config.yaml
hidden_size: 256
head_dim: 128
norm: "layernorm"
norm_place: "pre"
attn_scale: 0.0884
init_std_qkv: 0.0224
learning_rate: 0.00797
beta2: 0.99
schedule: "wsd"
batch_tokens: 262144
max_seq_len: 1024
train_tokens: 1125000000
Each number is 500 + 40 x the weight over its row's rms, rounded and kept within 0 to 999. Layers, rows and columns count from 0. Numbers have three digits each. The size before them is the row's rms in percent of the matrix's.

# layer 7 MLP up, 1280x256, rms 0.228, rows 1205-1259, columns 0-127
101:455434486494517454419524534419516506493539495485467423468511490466565466520474529510537451545447470472500529498453563503506402452496511521527511452441514442561549496503485604484544518520519474531462544492492428510527514435493506443513498514498545543401493470493518528505533467441533451496529534414492522573562535477534556472507453527529461472525540472499573552456477502547579430504464
092:534479441506561473527506527505570461435503513489481564523532418441502522572525444444487507474452472530495529464539466508481500545516475496497439498448512525566583455479441430531514488482588446487480457567510486502479495463529471494495504497539506481509524457483504512507526538492496543507574516534534549383463518492597495477481573540520471479423511521490434591531507464506491511492509
092:507525491440481563396512547517577489495497467486540511494511541492452561541485519520461467506485517563465471513534465461444527539475488461443430527530440535560502568481537546531540498495420500519430523480539502538549519533535407461513511576485503368522486512509435530504429508549494459486511569420515516523430522504472541472419445488461435437464429490457500498569516504524468469522475
096:536498533551538518509451418516441508530508515529452479498491478520474487478535453463520490453534497490425478527583427476443523474520580466495517516523501475543536524576601431496503413473498510470464520478467555475468561615447490525545495600429434471504525497442580456490409554547493544482484524508432467542462531472495559473451497510508449521496512485529504524476541482572440490471455
100:479442491504510485531548434550550511506516513491502509612450475417474560533568519574470450506550477447477446451494485541511489565535501513461530537505460514474552514491531517493526451513531484534522494558510560443469461477424496527496573512491577522441491533451513491471559511438513442461544534523484523498447569465572488530456517435533512465431511493476509449598515480502494497439478
096:481549535558501591454450502496461416554547541476639502493500560469439450481500429522550497452544449510476506500451569557450418447507534542504532453473484525509465519505478518504523462552464488493484476528511509502531492474462459446575527452592499464469544472494535546492461583517519536446534487557448494501513480573525493442529452483441527557468464485490452517545521444459526478561447
100:546488505475655528452422487596494566461483541566493522492484487526503526454464424503513525550556538564441487488519536510558494466525509460481483519485431529453523487509490457544440456526438485480591560491533539544544503521547541485479543439503461506478477479511454532609484530492486455486558514476538595516535510544463549495542482576479599461524488484436486492522449523495464473450484
097:580523505534407539468485401528469510501443470508514447473485532472578516492443456458517483521488504485487439526505495484552546479515536507528515511493490475505473514520495447530506551517481460479458479495522472486501579619516605570493485525546524526477570391571548524498559498490492483466492546457521514491488494385523518502492498517447500503560526513557413528501470540489552578483537
103:461488484509560429528472491559462536423452550482437477535615451455498528518454543487506478433547481497494423553559490546538495525539545436505605498484464462480561552493483463544509600454494532526516441475527551499408469434433416530504538479486496480437512549496519557495530445565416520455460530508518435439477501495511504462498456510494534468531519489423468506519466529518424476573476
098:514486476459522500484462502465468527532483496480548466512524497499496510495585564547453470590532496491482559525496512526529519540547465491471487512474463501614455452523488569590514566528532475558503515510491495528446482612520437535416542532543518477396515476504476518558455492456552443445488473498421489545524521486502581514540434557481536494532496521511503469500507498455550468486476
106:503512539513477528489504484468472577506581495584536444473492533532506546552458533540495505458519569501498474458496491530477447542493477512484509502466539484522524488488472491528429494522458521508433538476447542544463460538568584468594471526452511444444523613480462576568499471449472443426465459428521520528474456528606486523479497524524472476501505488484546499536449548483520519469487
108:450468466441518467534560507529576499492572462426516523445560558452479541561469449493506540516532497457476424502543515492503547482448475554518471481474465491460530507521510530446496497518512490496405470527469536518521500617476508422496527464574478498477509456490491452551463427490480548457503504563433526509580557493491493587475500499464514519494524514477512527513512486484503481557469
105:472507415544537474481570513452511438476496482478477515476472642508544502444561446457519521449545444532525503532513508505508473547510446466537504513533555494494441466524473584484458522481530499439410579522523537484482504499542451505551501508463463499502490537516491515502483621555468561495591528508474507543498502551501473430453506504489548471510503464510495503482475443448388486506453
100:463415447591468508515515497545538516486485539467564451469523412500493505473461613533525497517481440549452492529479522419519423479549410488567568498525582511467479434547497565547559549519471498563501560475491470524527518431505493496538468495546501503550451497482508488478517459503473550522431568459522519445508425465488548458541447538488515480505526482469455582528465499507557469455542
099:475444539472555487515503526488486496498538501555405456523532434546467417484592517450535438517526485449530558597493501485524458576543500448459567504466476462558454499523433582448463507487497509510452474501409441548453415499505507496464534514516515509494518471479553449522492472547515447527517459496442489490486504478543503499521455485503477550519512525459510554460428519475481481494573
107:534420502500429404539567482450482489495444486529477548502517539468461525516515508397520563543516446511421462492519445539530511454523539474550463515527483443559503493512457487467521511491479467581536552470531557441480486503465477483452549402522537456470495525537492526605444544495492501560501433507507463567447492424450562427446572471515450470517532518559542538476513552517523475523560
098:507449414490496464501511525508460507450525507468485433468509422519478524537501568444450513457582503510488451492554501497519570568508542541429476474509572480536549527546499522498541515551436540547448517532506482522616525432501496501548548444481499501465491488480507562429521453406506488518491537549468481492513507498493516488507490536476533438490543565543501506524554559475439433522489
102:474478478485570577490584542494390414498487508526436536449486536491511540477414538513490516451418466536487544554482479519458531498521486611472547477556447431530450549457527515508511473470529474579481406491494494510534540544443523507499533549574468508488504545499523484400462419502504471494501520534476474419511472515545488504482508457466511482496482546437444555507574474509584499511534
096:464518496466510538424479556556475474509428458446422455511533516509483503455522594474562472533510520453494542485442490482437477453533449454507469490487551425517564462462476467513626501517510556517509531467477449427506456488542477486528578531416510526475553489508434511458531450418521593519443471521519517470449487488471512547555579500505481490524551536565450536569577540469450493470492
107:451460548532521462495477472518461443440583495489486555445548518513441535474466502465553553464498518549523486515503606517524516494519459504493528473450487481533459495478511549550537467486520505530471486514486536546588497488550530475531480445543517440469557504497523481421466466476409500481533462538462535547448530451470483503496569539511468544448542495494465582512515529482520507494468
095:509517523485507569487505517567495541490519467563483422545478470547582511512426565465542551504555572534494462534482490528568394473520484453501460485531542453451497501590540521570531525459504504467477499515530559448507485502550547503539521466524520445502497519501512514505445468533467477466442455544482530549499457418461515420495564522425581511476560484506478505481471483509508503459439
090:513517537537541468519514480574541488512562552496545493493494529473532542489547465499502444496498480484427441480474468467533402519552620490542494539551545470507513429458430473458505525491451572503532533449577516500542486546509500547487469483472481521473548528470407546560450521505505531572537542503501431462454456489449492398532517581496425501446571443500470554538494463551479469492497
096:459524469457482418493456508521442481539537530532520452480472540527469548638495578542540426483515547510478473483551515470455477471497518436544528544516503433519433477460456497505512479476494510581556530424522522529458515518501479554491514517420460463471528479481534511501385482541525516496501513533486474537547557510470483507475518564478439464467555504527508541597499459527450490499532
094:556531477493502497491547449561514509510551504478526507468442581525489445510491435496559442475504458496496482457543462493495546517534514455396577546520524495507509459491501609544580514451453531457462559409516524490480506461523504452549460548523496505495536448483538503532547466500488519487499523471507474587500562497523437501447449518546486445468523457541459445509483492494551438523442
111:409559534481439539430476496606518463522496532503520479578534487502501476521506485502385506503510500485559488510523519470526532490522512480514516448556462478509518507494509576518550494486446484550548502543557451478521443452481452502471504552506594507500433455521566463532511482501453497522441476400534507486518555471492514484573460503472517535497461481451529453479499564512532557495534
098:501501551510556501560523519536487553474505524487477511443496476486525487521524435485515479497542471534411537478503491528486464554543500462513521472510463418541550508422516492486527456493422513583508551501540553496459484512511549520403522547458497499406461478445522447458435540484500485469507444505506424504505454624513531512512457452460571527458480507479445480567477508551465432471485
094:483509417463453524490482476476521493508523474537530545509558588447497464454523566473456525549454445534503545456497518570605576540407551508456530432468502520464465547530480511470573538440446478545459522494505574484489471530474526518443521483480533497490466481473525437552465542509553504469520487507530498470535501469503558472467448522525523493412530514475516516562456610568505467469491
099:503446527515434476526461484450545522497471507513534525527475508505537489437497525413526573501450490515576519516540426514548483491552613495537477443523469509509517504532516422552543446437499490469526531435530497569433509527468496506547502456493531433564469482493505543487508521452484547534486495479524511529483544482527513445497459499498475447511542517442492472536498495456487501536539
097:474414439455524492469447591420599489470504503461509494544502504449460473542451419488525484502514487525449522502484567537487559510457475450510487531494490497490501482514467463503522518493490578546589457507516509533555495504566491459534535529552481495496478564511454482501502474442463528540489493516604479512523528536542495528569606491517519527453484428514542416493519542528498588493551
096:503535464574513469507494540506492421471517504446483508456492509462466505584469509464576462568497476517529516492578463538399477547457444518448427496591498528427525412491522416484506529523559520448503476398553527552479513562464607531578467528497531499555559517558435560514500505495472498511549523450473472561464509530476507543438520564514507513491518515547540539496451546532496437474476
087:462448564518527499476465512490438525479470496508452485529536548535504485506550528518566519570498513595515380523433494435517497519428519501460515517490466496447464497513522485491489528534562511512532549555394485485559605462502486540522534474559510470551467575490590540432467463467463459522560483495519565526486547471494536551470511491497522491551497467538596550487628523490429548531521
097:463504486528486471446460518581517500510513486452523482453428519468503432493487498559469510479532472524536471501518587510501501559479535440452556416445537516431591460476485454525505532566548502568551499520411444576524504461465454479441496460453515483589448489511515475536532469547527537459509442562460505450521527559515444555516506476580459546418523497463513423445459547513516479489537
099:515456509372450516490439469464507585490560507460477468468474472491513401435507563502498519560529502489535576528521548429525540487551555505507475497467467563589511468513528482555512521498461477539483565540465543515524484499482511502539533457507488548525603471537545534515514478465476523481405488502559512451481541504576485527476567485553494449517455561494564507468451504491471534457457
099:564479469482483479519548506457501545533496485488565479497470484514479504476492489501506555502466556487441479402600532480508478529528532480490504481499510426536613496536498531486519477495436471520484509550445582505470491519476541499487503536591483487481454477454494542442445500502438485493545463466560432524511445537475517523493435551603576449482516435536509468469515484469578562518436
099:545518420499488503511529494554520474489424531488492557455461487527504522461515502574483445431582550521538367509484562445513472447509540495523487519530471486459629558483514478468491537548563447537546484480509561489413450540476485505509494445484505513517504486525467469515487488499533530485551501542480524552473455569547465428439455507535524496498522538486508537468506458473489429514501
085:557525495537484473493499447498459479451507461525504490480458509531503485532527491545525420522552508498551457399526483549549515443547463536484547519473487537495458481476504496513475457513531591544434494455512505475448435515428529412557533541506498531466572499466507479485514513482511495536430494549492505430518552445483438523539492463532515421486472473484536528540472534489577493509496
094:569521524462484427454492574454428464507521504417529414415446496470447519458511523431499582502495511513498489448512497524523470489436476500560532543581486491456533467409492448543548447526471450492467453495491464515471511561561546499422539446550539499470534550533467434414468475475492569467461475530549586514446528537549464509492588428522453540504459527495489503542504461494556498539535
095:521584500403474458560542515552475566461484436482495487466478513509538471533458462500529472484526553531433451593496498460493498451412468514535511464521506531456551466473521553496518524529464534517483529513499435489453485586570532556442466530470461500520577429504470474451463508540518526474438471461513520518580471613470537539523451503480537421522538538473530531476523489407530501521554
090:433468513553490488466472501497490514544599512507484501487510548429484490491503510429455474434543455477485560529459493517494504522544459492544450488494526520516581488518532547520504397476550428478507500452473440502483481530489535503549546388572501521499519542542514481566449443528486477491519536485463477538457456498589489524440453494477466461492555520515494498523529453439513483567560
098:480556553462501509510495485507504554432510461520469526445466533540544550576527477504495510528436520511504549520516525495491461536464507417540499534509555532526488490562547414483552507597472481468455454448507591472537534547493483445476462554546454513461547446494494526573448568529433484576542548424412530454527561564508529459513477445493469534509517551482477510529525472452529455448547
112:558482400533466468521502532501547496494506497489472527565480515496517554526468454521502600494489485554520485486484480501537540472465483451575554542518463547465589458471457528520487464406478422463492569502509462478563453495456548473539553531534587528469576398451534543489519459468530551552492528580527481496537470530512473485529461435405454449415440495510504551488513438607423489490561
098:432490481393493518443496478515532496513488541540414524504509530501546520528433512475500442542495462484515437488465551505471517497497460509536522446485504482435421548492525505422531517481461528511510425502542495451451505528511510440415496543542490525469468464476537458469477439529518464477486523496551519513522482519494517532498482504462487492544466469512510527526483515485512480525513
096:474434441478511556462495570425500592496475481522533496561445518513509527528547485551475513534560572551512457515517514448473512449474528494484432472426491490486528523465457493563569534516504531511524498455435517420422505512529494559527508555489465484424535484516522511481503460560468508490474499487496467501505546479474508482476435507523486540605444423496553459476528529468512511437507
114:552473521486523492546477527543520520537591519486522559465442471477572529458516549548500536474523468488488524475471531520505479499446486541588487456537466484452450499507518426479518499476466447527410521492480477491440455478498469540484503569574505489502492560485473545574443451580488467540446586538522440494550498553491419513500542534458467549499568583522474480522446498522486483526530
106:530522516513510480498448532474475532527472446466524476448525436457491550548418413542473472484489530449506521459550504418546463547487496448454474442597505551403536469529450559505504549509539504502469481475485472516523506534500450460452428456504487520503504467410534542509524494478550483477480484473547494447512524532567436594469525521517540553553539455466536530530556503512522502495455
092:516488518516422478506436459498427481469503490506596516544499474533468525475475509536466553545567416467609580483526539509501625512522500502461513459462492472418446443512534506528504504561492471542468545501452484506459461496503494478540475528507527432537509538481576522475488467457558413499456482461505479481442553512497466470485490520541505529478475514566439530565515525498561502487534
100:491540508556465517558533430501439539509550521440494538464518452527508518552442491459533478412529468556534518439500505506444507466528539508428563557573535444487480473494538588484458405483460530470484504504487556470471502561471548555468528543472539486460522495477490468470402538530489561595464544509494475490529479471464472448452522494426479488521540581471505521565497485512468483550535
096:459485493579488488504523496472527427473504520540552489514444465530573474439561457483370516486540526518507485480581561476523461502480496487487503442504447567585447512423452508462562460478475461530475507470536562521417574424570544467520548506508573461467455504536527494547536489537468524467537449520490485494506514486499543491537517466484551536478459474461566557457503516474459482458557
102:434523477524581524516506522493467516444509542505411532478515517476458592539452492568533531468504437467480508410530448510512546515510497528559545491494480482635465514483538472491474482574449502502546489467499531510526600474485456510455495549496608525498543513452507483488507543412489549508505473547506531495514493557470570417467599438455542502476560531491493562493500447486520452492517
090:475527518510555585474496531476523547485536452549554521439574486499465479513483510452499511477563403517491507508494448534498476442538444547550395497511501546509535389542507508486529498479519493477482437529517516457536504572475521436573499534557516539450456452480492477521473433421515488466397475574548526450457517568514483510531413492490482486519442543533482495481487509500502478434542
105:467461503503490466574458516502558510536505442497526485490512504488504412494549466447504549550451516451485507496492505461481491545472530510503536519569483433473531548479545493535545459494494488509523529484486550384430399464535518470490485566453519476534441562466495618556494510505447491432480520517501517518530538513454479419456522467540480545542397545510515522466560543526455504521513
119:486488520563551512476457522549560473529507485501411471546520443529477452453429504481460452511484503483481468543505514501492498510557459448418523454542461482533429418509549575503493476460557500510478512512498443518490532479475445563481545504466536460510613500426493496473517448536518531565507517464424471481424494423438495575553503518479563451603515471500497500500520550494521522495501
100:505475491506456476523455561498491450429464499475505506493458578479536582539488461455565554532493503524551444508464503518560477509446491525441525460448498479486475494498541603538579551491517539585465487503511460444568522492546448483436547470491544488540464450515505446424460540522499488543439480450533559481503529534515490550480501486469458492526506468438501504519530516458494453538471
098:557548454461465565501497553617478545452544449558507550455515498450517469487447517499498442539528446492532471580526458450483509519542496457527493542542464477457422438471550589477489449641480518466515482514522449470498469541473569500490518478475525559517546472513512468550397478498502542453475432431458495510468476494521502465505475584457542448495478490496502507445505473505507488506496
106:508574472496583569461493503553454425441541490520478483485562462507493497441480510556560546480586506520510504433487511546556599582513444468547555475472482479495450526468494483494556489517524404503417503475441510490525462516444477430469521508495563531494517529447558531468493427484519461457455519518463484531514542455450476511538487526541441521481524472580501477523494486493488449459501
# layer 7 MLP down (transposed), 1280x256, rms 0.205, rows 1205-1258, columns 0-127
085:539569507526450562539505489571493537519498495518555529517525474526462490487489498550485588448547520551450476486544456503533590554516495514497483544522519491501516473495543419492451453489498523451544446497474496507506521519489520537508524493455465437563517512476482521509468550578427563543515520560507509463456454527467485514475519469494563510513464532511436470529559489508434528460487
091:459469502462481493478480452530490475521439500484540475424403529508589530504609443446511543563496484430509574512513512496397500449488545452461454520529471480556523478443495447480534590524511552447563472455440507475459535482486506485441500472478519522540561394462458518546450515508495517520575586496443548469542516488526520479506504533573512473478498522503581463453498491475436472547557
103:522451469507428476460521499528507471496475489425501530483540484425464522462459459503495481451460522519501603505496510459429520479474439510481506522526511493508540506414475364547522531537475461534510575488576549441513490456552409481470557578450503497584559506478560467460465481544472417463480503551483502547533551510483494519465450491471458529530577487525473520517516500534521522555591
088:496496555451450484516493512516469474510528390542462512527456531485513498455474460528516472517510496480521485514551468502476541461470519452486463428437548538531487536471540569461473499493524500515494483525514495476540457507473439475459484546430527504535437525514599448436582467527595518517521535455479456525506442467502534495468408451432427509472491516529433514555560507509456444474562
096:484584465520559486520489477426459523517476519567432458538459485538468546523522397481510477562481507456527456561489463521468520512553482501562559544507571514466481486508454540442485534515543501559441542455511543470525412492534466469489495536468504480496541455497465503404488506536549471494520548500507465439530513488550625491509449529473504527510531469498482490512464440533521463490548
091:482552489404479512462563488518542457512506500562480449457527483434580456526486547525574521442510478558466555420458460539496542456490475465482563565454543506550454566479521499424481431415499556510552516524438454454489562473533510503532532523527511460458509507488492531492577452492424489476429469559540470513460506440511506438501451486497443535505504505532445483475518481505472518506537
104:382505480471508468555467426529519549494482517551572458499524422459502526418588428513536491491537516546522528534528509604498518489458524489530585467473516538510565468509472476444477476520452458443570482520524544483461474513490521501403529468543513488514480572509452521440515472477569517539525477498547563543450423571473584543492489534484454463452481438439474517525496490501504439509531
097:557546536507463570494538497470491452464522509526565460556483507542515527523497468484589427428496582525497514582552511490556579448482514542547482465476449483493460508487510475475477542499548518471467480563522446544581458559581528537492491513503585545450541551505526501475499508511517446523504536486499540507452501537557453568459540553460459510475536592497463593542493509506537512507526
105:436453559480475482451512503502469491498534515444477523529518563497493495543486486500488548488541488470522504521536471567506511468531474525488401567587497575472505406457518525439458437546528512415520455440478460520473580473566449524509489478481478537492482501544499471516472534469455481474414565485370523458479446495528516535439503539448554523512459514493480529475499439581560530502469
109:464461492584463474512460555514585445520509500436513477470520466544481534520458492363489572530475440500497493532464463512557508477521532479508491441542504541497489520509475454488487489433414437518498494447504460518461520501488458463522427508407450485551556454436471459518533512491674463478481577454488518543493442485466469530550499530533489522525471510499570509542480534522459501523490
110:472425463499455487515467481525478587495413585519520453469499477513507506556527516482481497417541506464470511552483561469462552517527514457464523507561528523515499485486490490492468563466553591470526478464552522475520512512506517549507469475483423499479555490480394602527471571518577488532457555498529578531511530480475535421528483520532439515517482531562567501445580449486454503439492
105:449536535509535503416553467515487551454574468500507476454534486481490547528468527531427455487509411492489496462468461504499466448523580477496458461434486434468555525478512504468546535535418427538483463495455522492492467533508501435565515504494530608563534518541553529548492498521491455496507553482481546450447514524456448541448565508533471508528507587479406506515433502512609539494527
091:522477549501532498458508522525458530500502537520474528521534415555537534621491496512454525571530511512551537515457475504468454451533566556478504442507511536577497481523448481499477482554515499477541506553505525521535527469490563593489494577537532537520558438485564535496541458495572453508406520486506406539523545563505519551495504523496462506494508570477469502525507482566515484493492
106:495436568493552487487479459464511514527493476549439556480549563483462548545598466472448523526484499514501507494460508464535406524478526447555497514533599506478467452453595570565493534490521516535503546420519452486478474468524459485499536566506540468450515521582422499496500438516504569529478513492452517407529414528444490497540489461537446468475447483442504516505537520473494515522567
094:461540483522479554522560502537512514547513510451523470417499491465563547488469550519397496502532482487456496460517488580528454440490542506488519527553494529515447494525560443470569516504487456540539506501512450539520553519533561514495525451509580545447454444480489500507470450464440478503527530495508466553498545426488515490513500461466532460491560586450462520543619490495523567493461
105:597518508486478519506487500505469482524459455515469561528489456513460481474516537415454532525519468573494522474522487464492500444478526472622487560477476473486443448437481452465500536484512465410486476482538550409453569545431472446574596555552530474412486479520521511503447435515575522510471564498528493510501481478501441610493456507490525487509484525563538500484502495500538473532444
101:524448562512445471468462519461420467532545463450568493486501498512525545488531453535492483509507538527457456500516527552506494526455471468457522524486513478518479532554500503463533474520413529454430526494486528656523536530508542553442518493481517511484425461469482467464509416459514460490502488535442490455550521486507504576482452478505496471459468499521479459495535524431478503526446
100:558464541588545449475505441496574596521433504504492482462453552520449517560482450470443504539530491492540496431573524437508436467445506484561493463460553562512492412611498500541424550520471500419487513493474484488534414471459492440546482496561514524505461433464508519556549501473521524490522571517470525538549492490492428582549480490528496477502496502520522466505444492502498444487515
101:445533525459451512496467475479404476581487537511469512446543478487469512507490497467524545490442518535548560457522543561489483490524434481474451539530514527456468519512454491506488516489490429565477501477482505463486432513544481484451531504438506526448561501478515557443553533556491472514483542525497481529467542523512473445530490481497518492515519513487427528461516558415456462530544
100:524546457412452559530501491518449464559486476522516537557542499502509449477504518522593453438523545479439447531468511495466552477496470603538474582579521483503473473522487452483489480531530505519520518574457541522420529488474514554496525508464482466571474544470513503468445508515536516560503480519538555412470499543535526492493536518515524504544504511573466464506544461523532565482495
097:505555469441525492481526544482489482525517443450487491540500526436491507548515380428509519510475452476519561483483472491466541460486531559424486523568449499480549495503544512493531505525599425482599476577538522523477541441455491546533543397491498454519470476461556480554466549500465549487552477469481555514457480522472484530496522489551542474530433486557481532492528451520546531489585
089:485492491481383418498476429471454523547442475549504433593501434499502464503512519439564464554540491545580585478477520550531549458518467483561512501483541427451475493507505472556530496489531513550511449535556602508508549491485535484489484474513493532550546547527494470485542473447459564549487485465450555454471538473447491479454527478438484528504435492495474512468460561433558514414449
106:508453526501461429488510542492556540506508524539513494460435536508543478572514509502565468495512504537500472521504493579404407530517561536527498460517469495460537483596485547482501485451550467490497494475523543454513508477497458511542520459513403464556510535541513503508416517492528524447414479470449525482536528446531470551433484502485560530544521428479488526502539548453590552466538
108:542473454515412480482538526576514439464537429422538551500502501510495470501507498494502572541480471468449584516476390535502531547437529500481587539503548565435460525503503514489484522519447511489545403559522461527582501462535496459519461482484550521487486494474476471541524472549396509501451575509455534546465523477506510571555527497440525495531520462469453463502503522461468453543511
106:509528466461558483467473555445523510455476509486584553554475448495509525434505563505500458555554521486502568465548503429496494484456496480485544460425475563485430503497467537521529429517417492438477501539410508475523508484483445470442526492469529563500492491489483442524506423459517479503503436447505505510599514489514483444532442491425524508533503569469511442483597519542564504470484
089:571519481513524451431544503484435524556474450581501458526463454522497554557477545479512545519446561478429479501500508456554501520498511511588494555513469491517489486495498530537477494451504479576532417528586486476531465454514527498451544584550525503513450406510505566553496554557575492469577520512485453524566539463508520486483555494527483518436441488523521518458449563532535499432525
100:513492457580488506517523555486475487556556523469485507471550555419523522461448537506491488502447424507483491544478549507500536563486566437543459536454449503498541510500572512511490463503546528489447424424541485527448579483550484419552504510496521541456445556424440477506477553523552535457493508484555544547486459483476544547496520530501511465484500547514469544500595503486496504433504
098:577462517469549419497573534467492501455431403500475552456531480434472533434459523421525449492491466469520509528572465566568565462605515438506581471525535517496549485542558456566524541530479537517532452460574470540524525542516455547534422552435468554485549509568534482479493532485525444558533522550556516478502454514559527593546503535601529431547493479517428488540534460441501450495537
103:449474378399567540525487552370540494469526426470473545546516511565479471561514531452531559548479515574449525414576417523434512489434518492522499508478531512535518501478536464480507529489510561517468509537452441516566451394517445466485519484511489483524435478558453467518491479484493517498507473511455545451501477521513500551572525484550515505498482503455501542472562497503514542417436
090:456528466567575474519504639495562463483533524491467436408545537483462459543552507537551476540473459476454489466581555465429527547501528455505477519525464463493465464511485465448515522519517469494516501486517534523407505534493521512501533535563519576510505489501518515499503493483467501527531450482522466555478465596535558551458527515455516446519487527469545569448504602565540474508441
089:550516478450498476556492541461493517502462477502490467511514484463392537451452537490564493527497392441463505511576479548488488431536481513523483512562442456521485451520462469536522518524490514545486481464552460533422443514441505515465518550499470507440457479499507556539565513463566484521465519479523516515513451577506447427549494519444495469556548502528524445510460478509466537496502
087:540484497469527525520514438517492476454510444496534448514490478564520490478484518466514519490517439544478508501477429472513543533526454501483412577539522527526462538541566498474519482483499528492488495533501578477502484513521477446457571494590500420556553512412424475534513443483458506521568572491486430518499506445523518511416528541386527448544538530544467506501584474518502529514490
094:489524508519449463480499492473526495503557465428488437496553558499538483456508482554537480469465503503512577507522559475507489406466530508476494459562500555541497526473500508469504550468505577471495530498534444482553515539489484570526528463455481501523515559524567484484506482484499476479437493462450468473488537404585500529533538446489464551445484519444483451410476496481497539444529
096:551398478523509468505480488497545560524458470504562468531519511518489475567512487485489519479554540490511458471506537461545454580566553580504483478497542473519524445474456512522511410489519469498435462491541534502488498426482534501527501461577501509463474474443459515501576554532539489470520539485523446453513504490531481470496528488458517498458466530602535434474516470511472593437506
090:528485436557466442499541517512491457479485484444479474501474493533524525545501527499448470526532582435534514501504453489517537532433399453485445467433535467513514508468579571590514517511481513477505425524511421551506393472496558473552392430500472504456494512501487511510496595526466450437483501548570558554484526518487445551510416506542476529496546502495506519550564439501492506452483
085:460483510518577512482441562457463590510530491508556504538497460514529502504557524529475565518481579454480452555515540492520413535469496496538452543486465445504511545468495522561478529478531514502474432497523493434471506461521480494522507515489518476497458497546571494551444470588516459525493521443565508476482493519429491457537473524520502546491467470446503530520551491480448525480556
094:440516502504518526548570390546529495486474481511563503532478495518515561489493459552492528502475424531504539479534466480477437479469469503515479573518496498545507503568536511408463455481431528496555525512551512461489491559435520511456506527531469578618501485572539548580482486451562494558508452523473434509496474420526519558488482543475430540457452406473503618500540482489532457566492
089:527510457470542425476482510516525492512530499525496580499478465436519480450511487436493459563473528440557465484470533498486497459561529530439474464509485505522512456514514510516497522512543480545532494504500609371514504412482496456531462518477490533603537562430550534498564490460537483502508451411534542477498577502539469571513498549479500526490412491447470515536578467524428428456501
114:460490579505521542546470479494541479443612490547471511460543486430536500509474526486389486613527418571523508511452409559499539512529473461532457533492527468544475494433505494424506422494497489493578492527533506513522497576463592555519501526543479450423453537558530516489474464499467524468478559503541483508498494498541519540491501482487491449497522475475577481467494463451558501536430
098:534422558515530561497430517471510555523512478491489553487527467510547489498510501494462499488456449507504476558518459582551396511478497506492480476552472445508573409543483503503475496516521471427469496470513499392496520446483507533495548502578439562470519582550583454479604462488500531556531542505517506485474504519476512479419450593452454524511461468468488562471453474520521493487507
103:486485420544486520486522489507524484460446505557421468497450443524553489456440430530507506410514483579507455554588494483498553502475539499592509476514461511494478502522481523506470560465516517427546498456577507473492509503507519569508473507524444476552506495504489491437560528519484460529477519549454566525535480412496428516522460489481557437523424456508448499442513505497412537409471
103:530534492486571566471539505473480589467435518459482484530475425541490542565486461446402515459497533484441417496563509553446503479538492516513522474532551501505567511471445433441453521490519499487528455479588553535497568528460461457539552500446536482530463451511523567504525517561530523508492605536538575517535510459476532405514491502495453465471500460531409457463564410497501482461483
091:488477470494431493439477524541489459529544571463476526399485517509482499474499472535462460412462479519460518454573523470498532471533488478508582522517506497515491481547527518533438466520482477436523564487519516511467457520599513576473411527491511517517503530514491489478490449499520524560462563449527504473408410496461510447484515485492470451504551579516528484521562545395479511518446
108:580530529511522591405536520483536475488494555532512465476568494490473521526445488500458512580472429427458515538555459476495521502483507521457468437522496528478539520536452497488541455493457510458558523523428478468421487466470531512515489505505521436509488559410507518496538474424560543490477449496562474555516444582517522487467538530470534546494490485542500471471436526618450476497476
100:500542434474548462462540527481456525523523404459449479527468506605511545529491486507497493555480523465473490421460476479551533503472477468469553506630495410537451482476543523572494477562537564502545492544542503509521462532507478484528497448565519503499483443459506541431522427452466535498407457535539450537538552440527407554522487403472444543495480537497574499534482514542542517446460
091:480549497518495431512532582464520471455484472553422528526490498460489451465465384505500475442476509523533502536502499433502473491492436539495457529514449441546546464513490511482523464491589594435521482519530499408522567473472566558485447505490557537481537535502506505507538442509462529507518522604496507480533495476433458544509519477522504528426467501533447549511522451539526468504521
090:458567473485499475499539480525530522533502494577497475456464504519520539429455556398572562488508525488474518426533554516521515493540521524520519511468499466509546514505483463483462489537515540448507584502538489445580505486462480449436501494525484452435493483534425542483472494494515462506452470553579507571497538547451523483494520466482492540441532508480524470495494484454497546457517
088:529546465509555495450526462501496531490487462482508475437472542503529512468396449531543447526495511428487471529498488436454544468504533482514551493492509504497485528534590519456563501464511504561483494549485513493542581512481481532468501544514414448469521526445503498446496549537399548494507505497534538412464494524494511501554524484562442516489467502584470498519439481574501511571433
102:516531456492546534444563475531505463486537515480508611570523539535495504473497458530576539526474434471491493416476446563466522441489530501451507476555479501533549532483499543562491470547540471536471461478527532488534633484584447502508387497432544524424535537445546473525518588483489544567487474536484457495512505540531533486419531513470511526509522526520543508587528500549535500481490
093:487512468520533488472519574564531552502510454442526541551528496495476467474500478505485523444537579493465527499473500531526561445496493525498466528487507390506490539499528512492499551461517499418530526471546483462534529463551467468501517483521440510479562458487490448502513525543485500416422504453452469407520481463457439488538471452493449517609425637514485469525506509470453543448525
108:458412454482426567586511507540515486478394502525459512448477468510516435461522530452511536512509507454575556432455471492587426522498541514527460488516475516496481503554502516491575488428508450536490480428516453411431503467469530531546538460490535520505512424469544533546545482505439493534538423567462485523512535528574504513522538481524486510520484483503456468544527519544421495479513
109:559486505481455507516497488563532541532447480515425480450581470442466520477418456426540451449521545484507574489459494518555495435516453510487557471503537541496536421462548500438520428497526598506570474542541424490485511450501496547533543525469562421622504526539450458438504430492497537517438466442487509455539517491504460492463517516519507494483459473505491476507516550513542569509474
099:516505535489447526534547544478459491500484541511452546510507518487533485543446470487549474609479492457516542469550495434483508426425479547389491528492524533435464470479478503502425539457499498481560522523503516577447504567528453473439534562460496445506486447540584471488528504500506515512459557492494476450568453551528485512468499504503504515518450486503475451410517421529536463491468
105:490487481569427519512536470532553488453539507563466493500506438478484533494479464507464612461490489564531479508541493504393474500514503463538499490485496517533540445483475496532530436515439498571559538506489520462483498564490536434452492444453526468521457501520484479543454538519480506503479534540535527510500507454414503429584586486504441502445445549506578480510521563547520558460466